Weights of a small GPT-style language model, trained from scratch on English Wikipedia: biases on query, key and value, a variant of Adam for these matrices.
Each number is 128 + 24 x the weight over the matrix's rms, rounded and kept within 0 to 255. Layers, rows and columns count from 0. Numbers have three digits each.

# layer 6 MLP up, 1024x384, rms 0.0336, rows 712-748, columns 128-255
115089131087132122127128168118121108085110092109173116112163109087130156142101141150093116100122122140108124156103103092117124108129134106120135109116115112118111132141097040113101143153120132104129148158119176139143088089076104120158135157121100147132125121141138127159124164118144138130132123158037112137121111121120116128163129110092162114129135092112163112139124158086130138138084
129169123114121128105141102145146132096132179074140112156132120155170120111095111072156164107167132133113106107123133102146129136138101101114177104122091158133157158147161151112076175106119119117107097205106128158120138181149168109106083069079185160080143116130075111140163121116120101093137146177100111130136126124145137120145099152150128169124084146141171171102128148130144119080131
083121130125089129154116140122128146145129155088120176128114144131139089178124088126157126122133178130157125144109168126162122169139146116087148162117127126097117127133142110140137141126143121136105151113107131132120182116112085123099114078140132129162128138134112131149132137130130114117139117159114075148164137156106115095088136114178096119139093101128080101119146115113111129125135
132152109115096156083138151076150125115128180127121124142108134098123115146113117147143206137143125125168145073136100125134137125099083094136107116102149139116145172102121199122088139101111094161123131137119136137142147125124125123119127099131153100127098125103148067131102087134149145174141164090149121146149124113134142122090150113130116107127126148131140120100089137143144092105140
118105107106140174085054139093124119139141145159080097141149138099078122098127154140178129092159123177160157138069179143116154131086094146084125157116114117138158143157171122109100124169090077123084148122114146160110121121131147117120127129100111153149089111152110145096116168137121129118175150116156165106183162097139108131156151143102142136154098091095118149127154086150156136153120
141142136124136121167176125124120144157112129114140178097139110110111129112097159137108144107141128136135108127105100154099121146111145125147180121146097155132140142143163153102156098109174104149158163092118139121103158150165153123119154129153146131164140124159132120130143150145146119126113069142109147102107118105130105157105111156105123131130116131132108158109135166096138116119129
117162118149124161088119130141142108145116076114149139160159123132099134122107076166152129093129152098154143109085144118135090091174136184120080143091168090115123157148144148163094138138124089170112176127131124143134173171097204143156170093107107172128146133146154133114122156132149107152121104126180140116140148132126166150109125106128069135156153130089124097137125121126140126132130
140113067154146096097140124091122154116118153159099123122110116125107139130121124137145124138131152119090092136159153152101099118118100138141127114154128103148149073144145112118129171124118099146138128171109129127144096163098134159101117090091111108118129139119125121122131111083117082127135116128145116178171113150108084121144143150059162141070163064131092087152116141154147091135137
130149152104142147144120153106186109101165151109083105117115095125137133160148132117121102123158133147128067062129138090172105121130126145152092142169129110174182108149124107124166153134130133154059130125110111121126109121115147158106129095167131143102123145119144121075116138155113129120151142146126141131122154163138127127116166128129123149094095158106111111194155144135138099122149
088099092114160163155095103127104123128139110153125160137135128125153084140133159148108168105168123140104126145122158136117120124132132133132143114093165138120103128119134101119087137088123103153171114141127140106074151169147165181185114126117140096109118149144145155125105153160141096091109180127130140119138113101137155107096097169077104107135127144162130151101094142188128126121123
125177147109130127128104168121113086151127138136145107103106120140113155147177142144161185097078108123108154114110111099126079132105142100126187136100136085098131065135141147100145103121150133129115147113122149129099132115169136117108107153110134094110148106118165130084111120161152174116110104132148116130149101122115114138134124139148109184130145092156109141162160142112107128136123
139122126094150101137138159170125112123134121165116143106187133152113075164159134138127128133123190129155123111133132109100104159126106152135118109176176111119124138132121156139104125123141131091119090162090114138134135136123128133168152116113129130146123123154136107091159072118120085138115148120120122110141098128107114090140127173119113160130142143132112162124141179115126102109167
123115124151141113132140137133085087115109120152077131101131107110090142165094158141099161098140128072056110119091109120133112142094113147118165107095113157153114132156155151148129090172130128129151162087105142153111154109153132139133122173144151084146118155114142118089142142122145172134114132167117164096146136138131129123108144147153116134094141088133124123102130163132160100099107
135116079163152169095142088101137125149136129127078135111104128094148161150171103110125154195114104113135115131111158158167133130078104154152120147135168173163099145137135118172104153172125112118120114125123145111151187089115140129116127175145122114161145140085111152151125101116149118117129125113115174105100144167110121175105111147106128099104122144108135159095091119143136122131143
084076124151157093156087111157091108118117122063158133162105136162149150103092073132095109157113090113120170089148155130106146117093114138124126100117136110108127142147160105129136102127148172144125106131122125158127139165162129170121115087106128134159131161132135103121143109124130149147130175109128102154085156087172157145104134134146114150099104132144150147109137144159149097113175
098153090134176112075122132139167170118118117134100183131137166170128078145103076142161105118120133121072143126113157133127119165108102107117129103124109152132137122128138117143121135114135188144096142098100094114096096103107120138165142122097108151142153109141136131128103151098120135111126131123129099080135155168113112124091138152151149154142149119130106119140113098102129176111131
120124130168149125135123132115149145141131121174119122104115133141099140144121125126137119133096130106117107091133134097134150170213174134122128105142171139134136154128131148142119167135091110180138090108137142161080169129109111141149118127133147173119158132109114133127081130119165121118167104127135110142105125120098187114091098080130131081130116097154111094122141136122115131132152
170105118129145107147137171111120113142120208124092129151142135156128123140057124132127138131137088092095133128115163073129144125155140157144163127137127140102128139109096121133113114126122120123142154122117126119149153160102125140138116141142110126114150125155141128148133092139144148139113134132133147109143151120137113103139146145122129130112112112133130128087149113133101120164132
161135117137126122150132145127137174130164098151142156130111115150117133137167120116158120160135122071137123157137134086117118106119101165152147123149166139135110126154112149141108106139131130129116143109144144192145171101116076136141141114132156094128076114124145119097131165149141081099150116139126126123134078101125169099088136127113119140119116114127114156135135132113110133102104
087139146128136186126145134123131140162140137167083134162123111112133129155134105090137131107095159076096161132154170109125119120149143102088177164118115121077111111089127133115108146143123073143092121158099140138154144075138132142132112108149141142098110113116119125125173110135159155103125141129100169115134145081118164181093163110130117113140138135111162141150116168097116097131134
156120153109126130116132125099131147137142187129156073141096196110133172107097112108147180132088082161143125170147112127153135112113100138130117147145124101111123166097125133128141147115132164127122179094115109152134123112105140097163125125119114114079121115111110130146156133140132188138102132151150084083111160127133108153145114114138117136149128150102138163169131098107130125101110
113128131157144132130141146136140164138097106114153070084139086134163140133174146141141099133132109146111144162133146097113123139206108130122141140175114152105161140135099156144116138096102125110110166140122128101169134131136115137124163118137151108117161131170103117174087126133155105117164140123128144105188150153170150141122106130130129123133105103114091118112119124128122120108141
157105123101129154142131131160130151149140130124105098129117133110148156091091131150134126114136131103147116115158124107174148157138120114123129123110089140126143158136116139111121136132178102135116148124156093108118139121166133139122122129124140135100107148133101142095137118139090134131121108151127129151171066136139099135094139114133160136147106119125112117117162106125115130152127
175134184121105121146121145113082098117167109178137116128159169082185130171149149112097114093128145125138113129116078178135115163109149102152128120119130120101083157157102096149124116123153076136095100125151080118107152142066086104129103121157160126117135112066153142144137129093119146125112113094136131145098136118132109109135112107152140076128133123091120071090102110132132109120118
126098135105141136122064094122188132127088131123146136128110121140156114118156127138153128123151141143151154136129142126145093151134143119133147145109128135120120140171081150160090126130126130107097136087168125138107121088152110113142142106126105142165076140123096084129116128143151089147116149126110125124125137115102160096151094100083126098092143150130156173121099170153126184125129
130143129091149101131114168148131100123119171140118094114136128140126135129165178141150109142146110175160131144166099111130099115132139090125107134134135128119106095136135150106158105136105137134149155123117138126097161132173137163156133083136089133115126124149123113083137133094141125148125099124103147146166126083136128133135114096156152104129134111161115135156135101088126127144147
088158138164165097126100101133142120154119105090128120137140159102134097133107135070150142102130126113129105144142111092156088141124163105106124134160095153091161103127115109107098082117121156137139104106136111156139127146132154149135119096150088077118176158132117110110119135135137117105074112145164139135128100150100169086133111102147153112126112118123124135144143109136109154135140
122134147163140112174114132121086122119100118151082125135136101129150097126094154137104141135138117164178114144101115135116165126142147104144161120100161137104139103150097098113136158093137142134125130171143132116160098140126081159137088078094099083098139150131108148133120119102144092109113176102118125125127133099101169156136155142111137168148160137124138127150122112132140111143122
125179147144103110135103146109113116134104158084117123127139136080142106151111130109134157102103126118146092131115094093124142182097127148110111107126132161133132112111129146125114120156129116120170115091143121086146157099080184132150074167144082120105137153099151111080127142081150159136087137155159155113080138152123130146127149134080075161121124165128082134129086152128154084163160
144117089138125079127086137117136100134142114118141124158082139125091142109126122149108108168168109108107079127125090105119086154143071163129135128104128098125169124128105103112107104097080103189135106099094127105095116148152094136134069118088160171163162120113152105120109132108151128106094162114159095118167150130098174143089115134121153137142114101139125161129119123146138153113078
130126129102109124147135140101098105129112137093154108170130141117110152074108100146137104104133143100141155151104139095136103112159147165127137151144133131109145144131116120151139153100139111116147146117123130137110113102148103140150166104087179132108117121121137134150134165161131081112113074109127113172132140104123105134120122094146142124088095096142148099104115128137158144115126
134126160118146155103143186148177153151160140103087143116102151108116107108130139151152151157145112156151144128088170127112132170151155148138148128131141118102110136148190084120092101111124114205120126146072130150167151118084115113104138149176097102102088126186145198086108127143123128183119121147128149170124155095125101126127083105104141098170152125100128119105140156088146131169162
142159169130150107118156101162132113092115084115132166138161109090088101150095096100158111102136103140120142126114115134116173181115092150166125090121171125094096146117157126173106134144138126152142170111092154179136161082142172102112123103151107146133122146141135092129113112112142197139146109154159172142160129148187098097120144140142140088152148114147177159118105119081107144082114
075129179127083132121112111157162148107088145147124122126150119148130110129139171130174131175109174125139129103106136124123156132112100127121148111184132150149180157126116100107118133122148116116109121162125119118088119130099093125097115111156121137133138096152108156129130146093158122169127147110155118146143154113138119143133133134101131145123137115106118145128117152155138098155147
152112127136134122124103113129089117099109116112066123098110113116151142104153143144095132118128120122148098139129131097098156131130158091127126143164134144187119105161162103142155149144137105107117129127123122123153113092122154113184150132078144114143158069121110193167106155137150109150093113139123128109141106176138091135118182119161103121102102133112168078066133081156118089153138
154117135155107106139136146122152109152126099142127150118122063153108148092142113135136132142150109109135156144125130103158135162091166144207124118112109075099142149143114116112122084161101117163154156132115161169131140060104137146124108157119146169139132129093110105124115129099128122167171127120101125139127092081158145127137130116123067129124141114124123116099130121139137132128145
084098150109157097128134118154112109138132154120136176158136150149165125114071150139157130111131144137113114151109167123144105171128128124154110146093151118131146122171119160162125112142133129145120149097101142104093118135100132128078141113145136088192142113147130123115113151124152122156165155087109140111158136117125119091097168106157154101118090113139132129123087103071142142113159
# layer 6 MLP down (transposed), 1024x384, rms 0.0267, rows 712-747, columns 128-255
207121134125158143108146142083164144118105111109148149132172127133106189110126130067095105123148141153165147112111144156113128078084116096119110160142091102142062142149145134104154135149139132090129093145133153126137112158149108145152126143109109150094167137119168163111159155117137142113139129144108108155106154135074175115130162116128129082130096103147126090106120126115118130192183
124135141146130124104095112071108105091138132131098124130119137122133136117127100125121156173100162122159086098176133103156117096109113135162141118127087105110171156141079131125119142072091124117100165138156115145073112161130172129140150092120129133124100141125104181160139159148102171133117118092136104143133160164149103138117089120061147141150151133096130112155149092123127067143082
144083098126113120116076126137111152105099148174117143134113124143113153100082110168144139143115115093084136116128111115171127140134152107140115128118164122132134102136145150102132074102137120135132144107141119134109112137131141171135157118158116140112108113148083089095148130135148095134101129110122134116131156128094133129126130131105138149134132087168172132178129120121133084129122
126102134122108128149102119171136125113117124125121136095063106099140128128119144071102166139117160188117100135114133185155099126125116100176124136161062095156128101088113099128132092154135119169152123162114146100184138116125108107137124119108114094148114109148134132148136134097119125168132150153128095126105124097133114141145124111145167085173086117104142140104084117105138152130170
081134123127137172126124161086143108123132100144133174109172126128144124123076138178153098086127114152104125132129097108136081128142132112101154134122130114122137091144169112076099116123129125113124139173144129160086098167121159110136135097071126118133117126137144078087101167106130155163163139101158087150136141119116121096117127160094127079151120156106159129116095094120113088142128
173134111107137151128146140133146162149136072141132117110132142151130167101103111126127108129123200100104099074116144108122151123104178159112123114149120142106093146128133167097152116111155106125125067150159124150139117142134159126138159146128088127098158152152097079118122128107115131142131123095156115154138128142132126110141167149068117165153148120137158152121119101134136122107121
128069128121147143112131124136158117107096130108109119132147172141103128139125109127131107107108143137108126113075132113157101139157141088133155090140138114138114092139144138159151135133130141147109110108136158127145129095151142145145101123142129160065145151094150149125153104129087105132165152093175125104124144164103157147162100196095121151132144126107147133136113111125158093105110
106117110118171119099133137167140133178165126135148146123152140104130153083105143145115171131123095129098140132117149135112069113152116135114127108103152125115116194166124132131153124163118102136104108150118078121171111129148069117143093134118123147084105110139157166139125133141148089138150094126114171185149143088144149124116103131120092162190138152124115167164162100131152157114133
112167118120086092154084115140119123128136161102085143128172170106141141141117157124078092126095094135117132119118109076065089133142154140092097122106154109105134121135143183100166094148166116093145138115136143078123121148120132121135105133122158098125133109076103083179123139080168151107148158120119100104111086167085144098145139118155076114133151122158099129098144154089137174140090
136109177068130129068147153129135123130119126114112122123112101119154094120126160141122142150167140158140139105128144123149140132132172099151165096079149131123116093108111123088136142157126099138123121117118085118119116126104123156098130128103105114170090114134147122132174160100117130125137102113116140169098123122118127122133144164123151133126102133076121127150162147093132141183116
110119094104098123124127099126098148115102117150119125116117150136124146152150155138143148095118120150113125109148123113119128131122083110136093118132126095117177090129100118109127132111112109082152136151139142137150125138131116092102119114126140096128148111127097147131145137122138158104116112127139148126078121142138136155139133117133095148152145095140118116145131144121116115105165
127180132059153124119106119162122158159110118143117112133130161082124115125150146120148120094085088117162152125128162146103152097130151092137098125108149105136115100130119133127162147118098142152121112157133177104124138136107127125101175150092126078131126140080107166155142131106177170086172122124158114128132137125147147136163100142123092105093137162202136071134117153068099135094136
168133097143127117126109100127117133122093145085129125110082103148109170084113147162119115114113113136126103089145094140144141126128105084111176117128162113146111139117125145121106110112088101097158105097118117157119096159124133118089121128137148139098135158150114116131094145109123114142094117143125136131157134098133142156142168128090113099102147122113150104138179145139143157123126
131064144102124116155133122117110073147111185137118124101152128126126145080103143145127120079151123140162137120116130118134080124136134085089124133124136133113101129169154140073129111135174117144156132130128093108141102170123139118149135082131108144127153142163122130097179140135129125159113108159121132119102070112128125123139116127105136129127141115162095083188107116125133115161105
118128149138109118138150138138151134089149134083101099149089107128132125164103097143154112179140117109098164141138141163173147135100159117122155092104126118089113125134115148145097126121120112134153143118108143131136123167167061115127139103131074163146135139149120138148153104168113136183115118174121149149098122145106149141119119134141126119143085149147198158158159120108110131085127
121143115149159114140153148152125125104110103148117130136129143125121085134101098128146114143150146121122146113146113146133099142116184139128118146122111140182156159097063088125115137144126121152110092131130147104112119143096112161149140139147122148127116132143129142140129137135134139153138119137130116134133108137089093098091114087147101112076137100147114077142073123125192182124128
119124117157127120138134140140136072158169133130097116133133147123056087118118087117120155106127136162101092150112135090094105117136111105091096158117087122147134121085160129158123124133138137141136144120142176116177126083125137158153130180125154145142108087138103151148130164126129146132114095134113116160114159153123136093121112111158120080146153141171114117144125107102140139103116
139119147077142144090152164134156162133118090114133119132170110122098131116106153063146132143141091127154105109127118137113129128120143100152154146142145126170140149151136116115147122100115105158136162176106123146117162126126114116096117130070128152125127110108103149137156107119113127146118141115109093140174114164133088169138119084057134117147093110115124110091116120139127102102146
120133157130114121139110118190120103103122160138145137094127116132068194133180135130119126135110150170134128120110132131119118124145096154117184104141127142104130139134132154120115108112127162095141178109130117149126157122096129082109108136128121121107143113140145103150122147102158125171122163113078101118126122135142145140139128136141196167110112130142150142133104103112134126111124
106108121139080102147120137120148115128084087121122129081155110125115147120115197142096162146145112134142138129144132132156159126105067124104117110126148094143152122180112123066129127080168143140120124134107121096156133167146153104130096141151077140140111147122149108154136114153166151112132126148097125130090148123169096122111178129130181147117098115106137111163132139164168126101134
099089142121122132125134133125152156152086167140091145121128130130149148151165149115148130113103094157123122157125146159134143170108121110141116133157115124144142113151128137119096112138139112100118138132125155179114124112109142144107136105138164172166117184152116153154131097145071083119105133160118099189129117089142158134154083129120068127087141103145135164123081181160074072160114
140120180132104167135131168156144156126134094132135107129099125116119096113106155130149140149120165138126174117135123135122088106143117128097088140153138100154127120150105142088166132153152084136174156115121121139121098104127125119135115146117155173121100098137158093118149150141102118182139127123080070120145151172117102112102167118132152124170120106110154108112132109128127146187169
110082129143125156143138109137088142133196107118082126134134091130140143107115129113105109133130147068116135164118140106148159109132171140097122155109101073142124141131118158129122149122158144076153162128118090128121112065162111093118109113056123117123146166153115160104172112119077121143127112139157147116134135129116117166103121145140132138151113146173169135138158153112115110125165
119085106102151179098089094085147109138144138173114070141137154121147114175115114092126165122137147104126127106160154131146162101116119146123140124144095129112104140107162164127124134128131111155179115106105125165123130132145111142084093122134126082122103111141104083152114098137143089140108133080115130145060158133093138128102123127100131111141133129206141078104114105115145124164128
140138137151111113148146143133124163115136127142091183148188143155099148132094151127156101116114099144147113099155145132111145127104137132108143125126112115106173141118115119082119112111164081106132105146126125130153109184081108085121124137117107128163131085144143146128125106089193122124134157128141111127115142092130090105136129130171081140129109113095087151123137135128155108100162
126124146123097105127085098120138105136163135112144108152109121130132161133113129086097100114122140084176055117164113165129129147144156110112128102102097117132177142090131176104120138152126125113115128107134106100112091158105117162144112158140109130092091114174144160113159150150115115123120101124124131141088172161156085132149151105153072105131119113055121136119168141102091114151143
140179150115136115132112121100154184119140153166102137126118139164144109109090099127116103109140114168159109125135120081105119078125123094110121124143124111150121141111153109084104127114077125166114115129102127124093147138082148111102114115113132101150151115115147129107179173151115118153071170147107112127140142130117157156071128080116111141144099105127153115113111116096112125094164
128146130162125142138098090130132154098154116125126121135134116124161155120118186128158094115113096155105135091148130096138133134147115119129139154132162145078128120155135113147122123123098140165128158130110139130126160150108129151214149115152123128109101135103122151155133117118081064149101134175096112106132081152114142176111147131162124121201159100128133123088123098124153130148082
105169108124126139125146110076102092125123078142190176115102114140122102125164138121097150060161166123135109145124160090127081113133116145086144098126176101130139148140096080092108091128134151134137165143180134086125150131121150114120122113137116134170131113143115104174179079128116150108096124120134149138166103113125116118093129159120141154145163141148170119173178152123164141102115
097125142106170173163140137113141163141089136130110114136169128140116067149103095104150140130109109151077141134151115163147127111121173137127134139164145142110094112117157153146141149152145091091131149118138142111142099122137128130135144107142115093133116150147131128151118144132140122157115096147099129125125127120078081104135152136101181123119136134125165140137134161131097113138143
144151120150139144148142083107122128131091114094099142128159129138099127150138096137138084132161116113115057119129111117132122123135108127127139137118157152085123127138140082122122153130113160133109099095144116126125115150099168133145093122129137161118112124112135136155122136122150085165140139155113148135118139154133155112133105101144165133147107146140144103123145191139118145124131
138136113151130118116115092123107118109097134146126111154087117123120155136115113122104128130113124126152080115123085081100102092147155117109119146173112131130150117135132104107109120168136156079097142137128123142108136095072151153127105111141131141120137121147120143098091139141088165117087131141143115117133164105105135102148175173107151114115192110171144090127158122153118102172122
153114103125149118100097122135152137091123112105176113200115141131133128144160132117098155095112106176109140101133072111094113122172163145168117089111115137127153134134167137107108155122136138099125108160117105126098139124102082188098122136091137142141134144131102142122103146120133100110112113124105142096163155098126126116070142148166114126139210116108203119139096134138118199150123
105126156142136142124108122110115107140136143149143145150065096112128146110130135129093093139148098087143141088115155131118136189133137162120166181178159147164108136096101128121152094125099120141127125137122119124132130155167139118082125133179119082153144129118135153142161114125146154102121148130125126130136130105141091098111127145117140114152152163140154163122165128142128145153130
135123120119134134105150143133170128054109134149082155133113080082162139103178161114147135075096130149122100174131152108112143121113083137120095124130103119107075142121167155125123131141087163110099153119122135123153129117136151123134126107141151101105090141156108119150087139121105147131151155102138157124164102076129143108141126138131137118101117127142134103147113182161131133145136
159105150091111139122130083090119126110153146163125129098078062146106122129104095169097130126156129150159142130128119114096133119098103139155122119140124089106130161161106163156089120119097145104138145113129144116079138103108072118105074118068094150120094093085165163134100099111122145151156167121107173155107136128123140132119145112158126082093116137163149113162139122153155108122162
# layer 6 MLP gate, 1024x384, rms 0.0361, rows 713-748, columns 128-255
100125131102126114158108143086125117205111135136109136127130123091145124132128126154145108136142134149110128161125129149109108108128118170147103167107142133120123157132116164112108146110132098107113121097131146155134103125122140125122156168126108125153133147134140098131153114120118120126182113159134168128131135121137115135131163152148164137141118104138105139163112115123138121119121
122121089175120142147139148146091111126181130110121150158120137116098133138131118122170120127102092158097138102143166112130154135129082094098134140130140158121127140171115103125161107080144133148124170106158103139158114096134091127117119093133117146133144112159145114116153126131130105152162144108141127102159100127104144090112093092138113112131136119143134115141113123128126114098125
151089113194173169100136130153106179142149119153125097132121123140116177134139128147112123146101103086145100120099092158123132155133158144136137141166126147174127141151144103159132114115124120115111132131138129099147141122113127115119139145144135189147114128111145123136102119095112128096150110087087113106134107144152139140154162133111128147144104160088153153131118136106110119136155
130147119127139135139145108130181150181126139143156131098154124161159159099135100137132141131102140105109126111130147104124128150105117133150139168129115124133119122095106122106133132138122163104091105097126140167104099102167101092156149138113114137094129138134101109153104105135141136088125119147152104158125098110162133143138121123162107136173117110104142109123097099139167120160094
138141122118146132122104104139120099101124154168095147061140151117093158144140182124119092088142100136143075135120127143130159099092116090115126157153103113137136157127111108101151084117124162098118127122100124143144133141111158151169145135159112109090178191124102108113140150147088170096133162118133151123131136108176099113145148146126173132134123146095113138116141090135136106100112
139168141105109124162153130139152128172106111161108132088135140130165168163108175102103140118113134129097086123164115122131212121155137125137122139115080168170138110110148165125146141138134119124129107155147120122105079165151102122109179165159134067096150099138088098163106176158150118114173130153096120130109119092142091143117110124196136155116104128132175093120151123154120167137148
072135157150145086094137133120129102153111113131105165154130127138130114160109149098137085144144114090133122151161128116132137074117130132124113154128126153104129134142155091122146111121146136084138164141128125155147129083148111102090152133129150101134100115143104117131135167095132139121148150171154116126110124104128130103112134168120158138141126129159106149138138120131121137151089
166071101132104136133094173133133137140154132108132103119137104120130132156120130142072083070160090115099103105162136094149133114125169164101154137086114129125138117145157163170133157077145109130152121151072127134090158153080121126146111132052155157135133135159138123159143112111148145098130114116090096148130140108068176131181146107161128125162145143132154112145119152114149134122115
128123095111100141112100108148167170110134114132129133103162159117093151123165152086138166111094108151127179099136134120111095131111163133151109145141146077157165142117138165117112144131157129109162113138134124138135172157109129119136110107165101114079092150114154155105168121168143095097134143131135123082154113177099166124124122118107181114112134132140113063084099125120116079106149
119121112117171127120127135126120118112117141112141087157100158141164161130118119082129097140119129134150122129139136143114147070135143116146160117159120136140099147135132092155119128096099136077105112136106137159142090154100130123166118116144113126174114129124119081128109125140128126110136153138157148125137133142084113120121088132124163107093158165125082134076127118117136100201100
108110110138135147196088125119149111123154114132144113131169148113108169112128125165125153133149133110133072171114098137132082125147176172134126141104124137123110116138163139129163135112137137100135106081126132158133118135152107152144107134119089172107103117116143134159144143156190164089130142115104126168136125162130130109182093125120103142166090134133124171097136087153165142146091
129154088116099078132098086117148095141162154140145120114136160131136126096103171160154144162084086155157115138130115118109142106148140112139127103135151111110140030113129143114156157123123106075149131140111119113172109137119092101153153154124144108140144110085143135111135152145154169097116102173106099125170098132121160115153124122130116143116146115127163120121084164159127092139113
157070152084157140123116129133139125093116114150108111058093125117117152140128151153130139117114156153121111114137088145062115111125150128112136111099140094142089125162168159140138104137127163129110141098134096141138135109129132143106168114157080130111141197171118090076119133137137133138088128134106130164113130101142140146133141170129134135129122110149136125160130133137122139159076
135102129097159104158058112143099102113143074093132123128159135143104180112108127140102136134112097137152116102137177095092132139114125110141075154126130144145126099146113086116140124054150152137157123132115146155108145144153165168128096133081113113097098123131135125178105133100162141094165125131114136131137159151164083140164114117170140136148145125144130116083100145175150111102111
166121097112123127126141117142137108095144164108107108135100136078155161129125082167112133140121148132134141159158088152156119119136144129127109105122103105140159102108127131130113118112126086126180111140146124166133115118097139138111139150167146082132072150124127129165155135156107183146116089122120136123126082123115118200136131122119121123106121134110120113114092167140149108121101
165137126120111098125139142110119149120134103127117111093140116098115146147139142168143119165105132137087105148153101170122094132104142170154117130143120093157163128142117144111146127143102098092136117194087102162101140138143152114101117113108127141125095117159114120132114109155134143078131150104124129079129131126138119145148150130133098141113113158098137142145117123102162126142156
162145151107155137096136142123174137126131104113109115122123149108139135112131093146133108124131132133128167092132147111143097131149157122082126154124123092125086107125154075113130103137134133145139115149110114160171126137122099163095142113136076113127102096121137140156144162130147116113173135131124124119189108123125106108139154116127151115102151137125092160145157104152132143114115
158125085098168168153155126130106120138153107148132108120109130101122171149158164126114102105135083101132131105150151119126138120125145140122144155143123150130155133067159132141119098157152114125182126110173116105116091150144127124123154134148143096131153144128119123155159121147137072130131116092078171142147122138125119158158145122127133140135119101119129120092154104118155128144114
105128154162161151126110132141147102071181093131130146129149117145130100109159116082174091138125098105133136109130119142137123130150120145133136146090104157135102113127125138092147143090133152119152084152075161143112175141166095137123144104167138130079092105115124135158127145128125129138145142155131152148148115170097122115142131174130175144113135117118128155121117162086133106109148
158112129100164106095119142117134172139118148114141108097098136134122147136151169095144161142108125134144138130090122109090129071109142119111104129168103139151161101106165065132099151133130132106134146143114118143148147148141153106137109122148148100136122111158110103132095085153078109148164160149120126081100083114113159133128127100151169097104135134122118147149098149114124104128154
124141116089137136104146131142131165143137146143147114170168110116148118151139090175115106164132173091121108100135150111137130133092135101130110124132041167143121153085138177091168118092141148149130126140104124130117147114181141131150110168102154158116098102163141132103116122119118103125049145131123163136151142137124126126135109116120141129149144117122143110119121124098160107152100
169137114081148108098144167141131111116175121084091149145143103120111183135142144149131097121086116123125154164172123121129115176140144087103087150086140131122134149117128163110164127100102095104126113148126099171135155114161116108114136158133117135073109109109099156121140139149122113109114106093109148117133098070138166144148099112122126118156144122122151094141084134157110122119105
086108093102099121123136091138164102176109145143153133176117128098146102193114117111132155158130177136152123155116143100104150099116149087172113121110117110164126107134105123131150053118084105127106110123138133150128147154134115130129123118110117121146088095140084105124108162119141112140106144064119109126147117118088161120149166122123128091167139116156133112129146096151134135155123
092135139124096137097149167161166116158084150129112150130106143125147114116161093081152138135098159148124151192157091151110122113091119105098110161151098131123121123153079176097136132121119103101096137097117140134145139133108132108117095148133133103120151111148110118086161132125099063132170092139146175126134104186158138137147139104149149105113088122115108108129138088125134110127132
086128151075111119136128115148133188124155141159149121102145126110145172103078184102093136120134135138135149163105100128134168085125105104134099100087143148154135159135146126116147134126117154125138151169138121090132101136149128167184119116127138098098144101135156162155164147128112126090130142134129134138131144102122130100092154095100084112142100187102168107120126195118136138137124
150163127144144118118118165075157099166128107122090135114109126123076120189113108123104095132151109153116115158181137121131110110158112100149109098133118105126133123115096140148152103133125122106147105100134074128162141063111110153147114149144128126104121136119121132112143088183172127149134114167153106102108105118129149106119114126147179104117128130097140109118115135119165132210143
130149142111120136118135148151139135106128125147141110125102109111161123152161103097107128086091144126140119110125151120158131071139187121171153112171165149115147104148136102085152131100085125126079099137117074133134136146125091133083125093124146145110093095139106153123134116109169085140125147114106095145139156106116123142136106110159086155149138116098107066139152094121108150130119
146107142124132096149168133167159153160152093147136127122162137117126106149097118145171130135132135101122140137143144166111104122130181170137119187119108076171113146114110058141154150129138123129121146147130169170142116169071138111110145170169174123134142107099132135145115190118132128118125093118161110181152142079130166165112115132144110111121146121119097160148090116114135113119134
078175141123186113144135114125144133138111180103074097096169155139171106153124123110145120136088129136095125153138124155164139096137171113153100139119131151157088076105128149177149120166116096071115130118131129129145090118162112136132142114155079095118125164116096124140131128085168090107119079151093118135120135127067093111113130112144162115108151144114144133102114175107126145152125
150155121125108123114156122126130145085133116142114088169117118114143184131103106137124132169129143162192090163076131119106109117135138130176109125146121131147148150127114172122139088154124108135103186146161185143107101094090121081109131120154095136145080176133123119113136165106124135123123129098104121160138140163111090171148118136148140135207176107100118085145101121138164170179101
114102153104126130124157110143106125134113191140120112117132121137188115150160096135109134116134146106140128119128130132160095121146123112110082146088117109128106110151117135106191091123162078119123122079138144137085161106075085130174087131135096116138118136151107120111106114130122127095136143107127127142111116141128089121144129153160167154126115097126130112090127100102115130098107
123164123117117084110165112117108109168149073127072145160137087109148135109139170096125142147121152115129135140168133097113132125104142167107143193094106155107110144088129129122151112130149127110131134136108145164193088121126151134117180148084097101124115126098112082144134128106153149060104089132101110158114151108116136121106158136108158144126113170111146092126101141164111120152140
119155129124131118128090096133140120124109116139115111113135165112162128105171137079120121126139154118119106144174127118143085130120118123099122163117150124136105149152125134124096151167132150120123106175144111114146147110165153081109135111142106082128126092129104123168094099140160096086148128123139108135119157090053104154148151163136146133144140097128110130110103131154128138137125
119170137084128105124133140159139122148135113167143117159121126116131148098133109134187123122109141171125126113145166156120107137169156101135111122123076105124103132127134136079141143139128128139156140115113154167175106132140092141086110125129155119093111178153118088094136099118139127098159103104117101087160145108092129154145116117090155100130123094127091108153130164160173145177156
106083108105098146156084112182132157131183154144148124169116122148135149163135143131134114126084103132132130140126154153104153131142131165125103174098113118135110136116122125095110155110122156123092118070113150147076176094156138154135135109169100092085120106127080159103121127149119128148124129141108128127109107120055124127134135132127141133089148109117121124134089107090111191150115
106097125078126108124138173143170140111128112123146171116147137132128126119157113138142139124095094170127135116126158120130114158149130121145111124129094104155109125126138160164112122096116081142125131179147105107162121137136175147137155098149148142127119137101125125106135151145102137191165077129116120136108095102129109151090134106107133131095109124134120140158065146095125091129061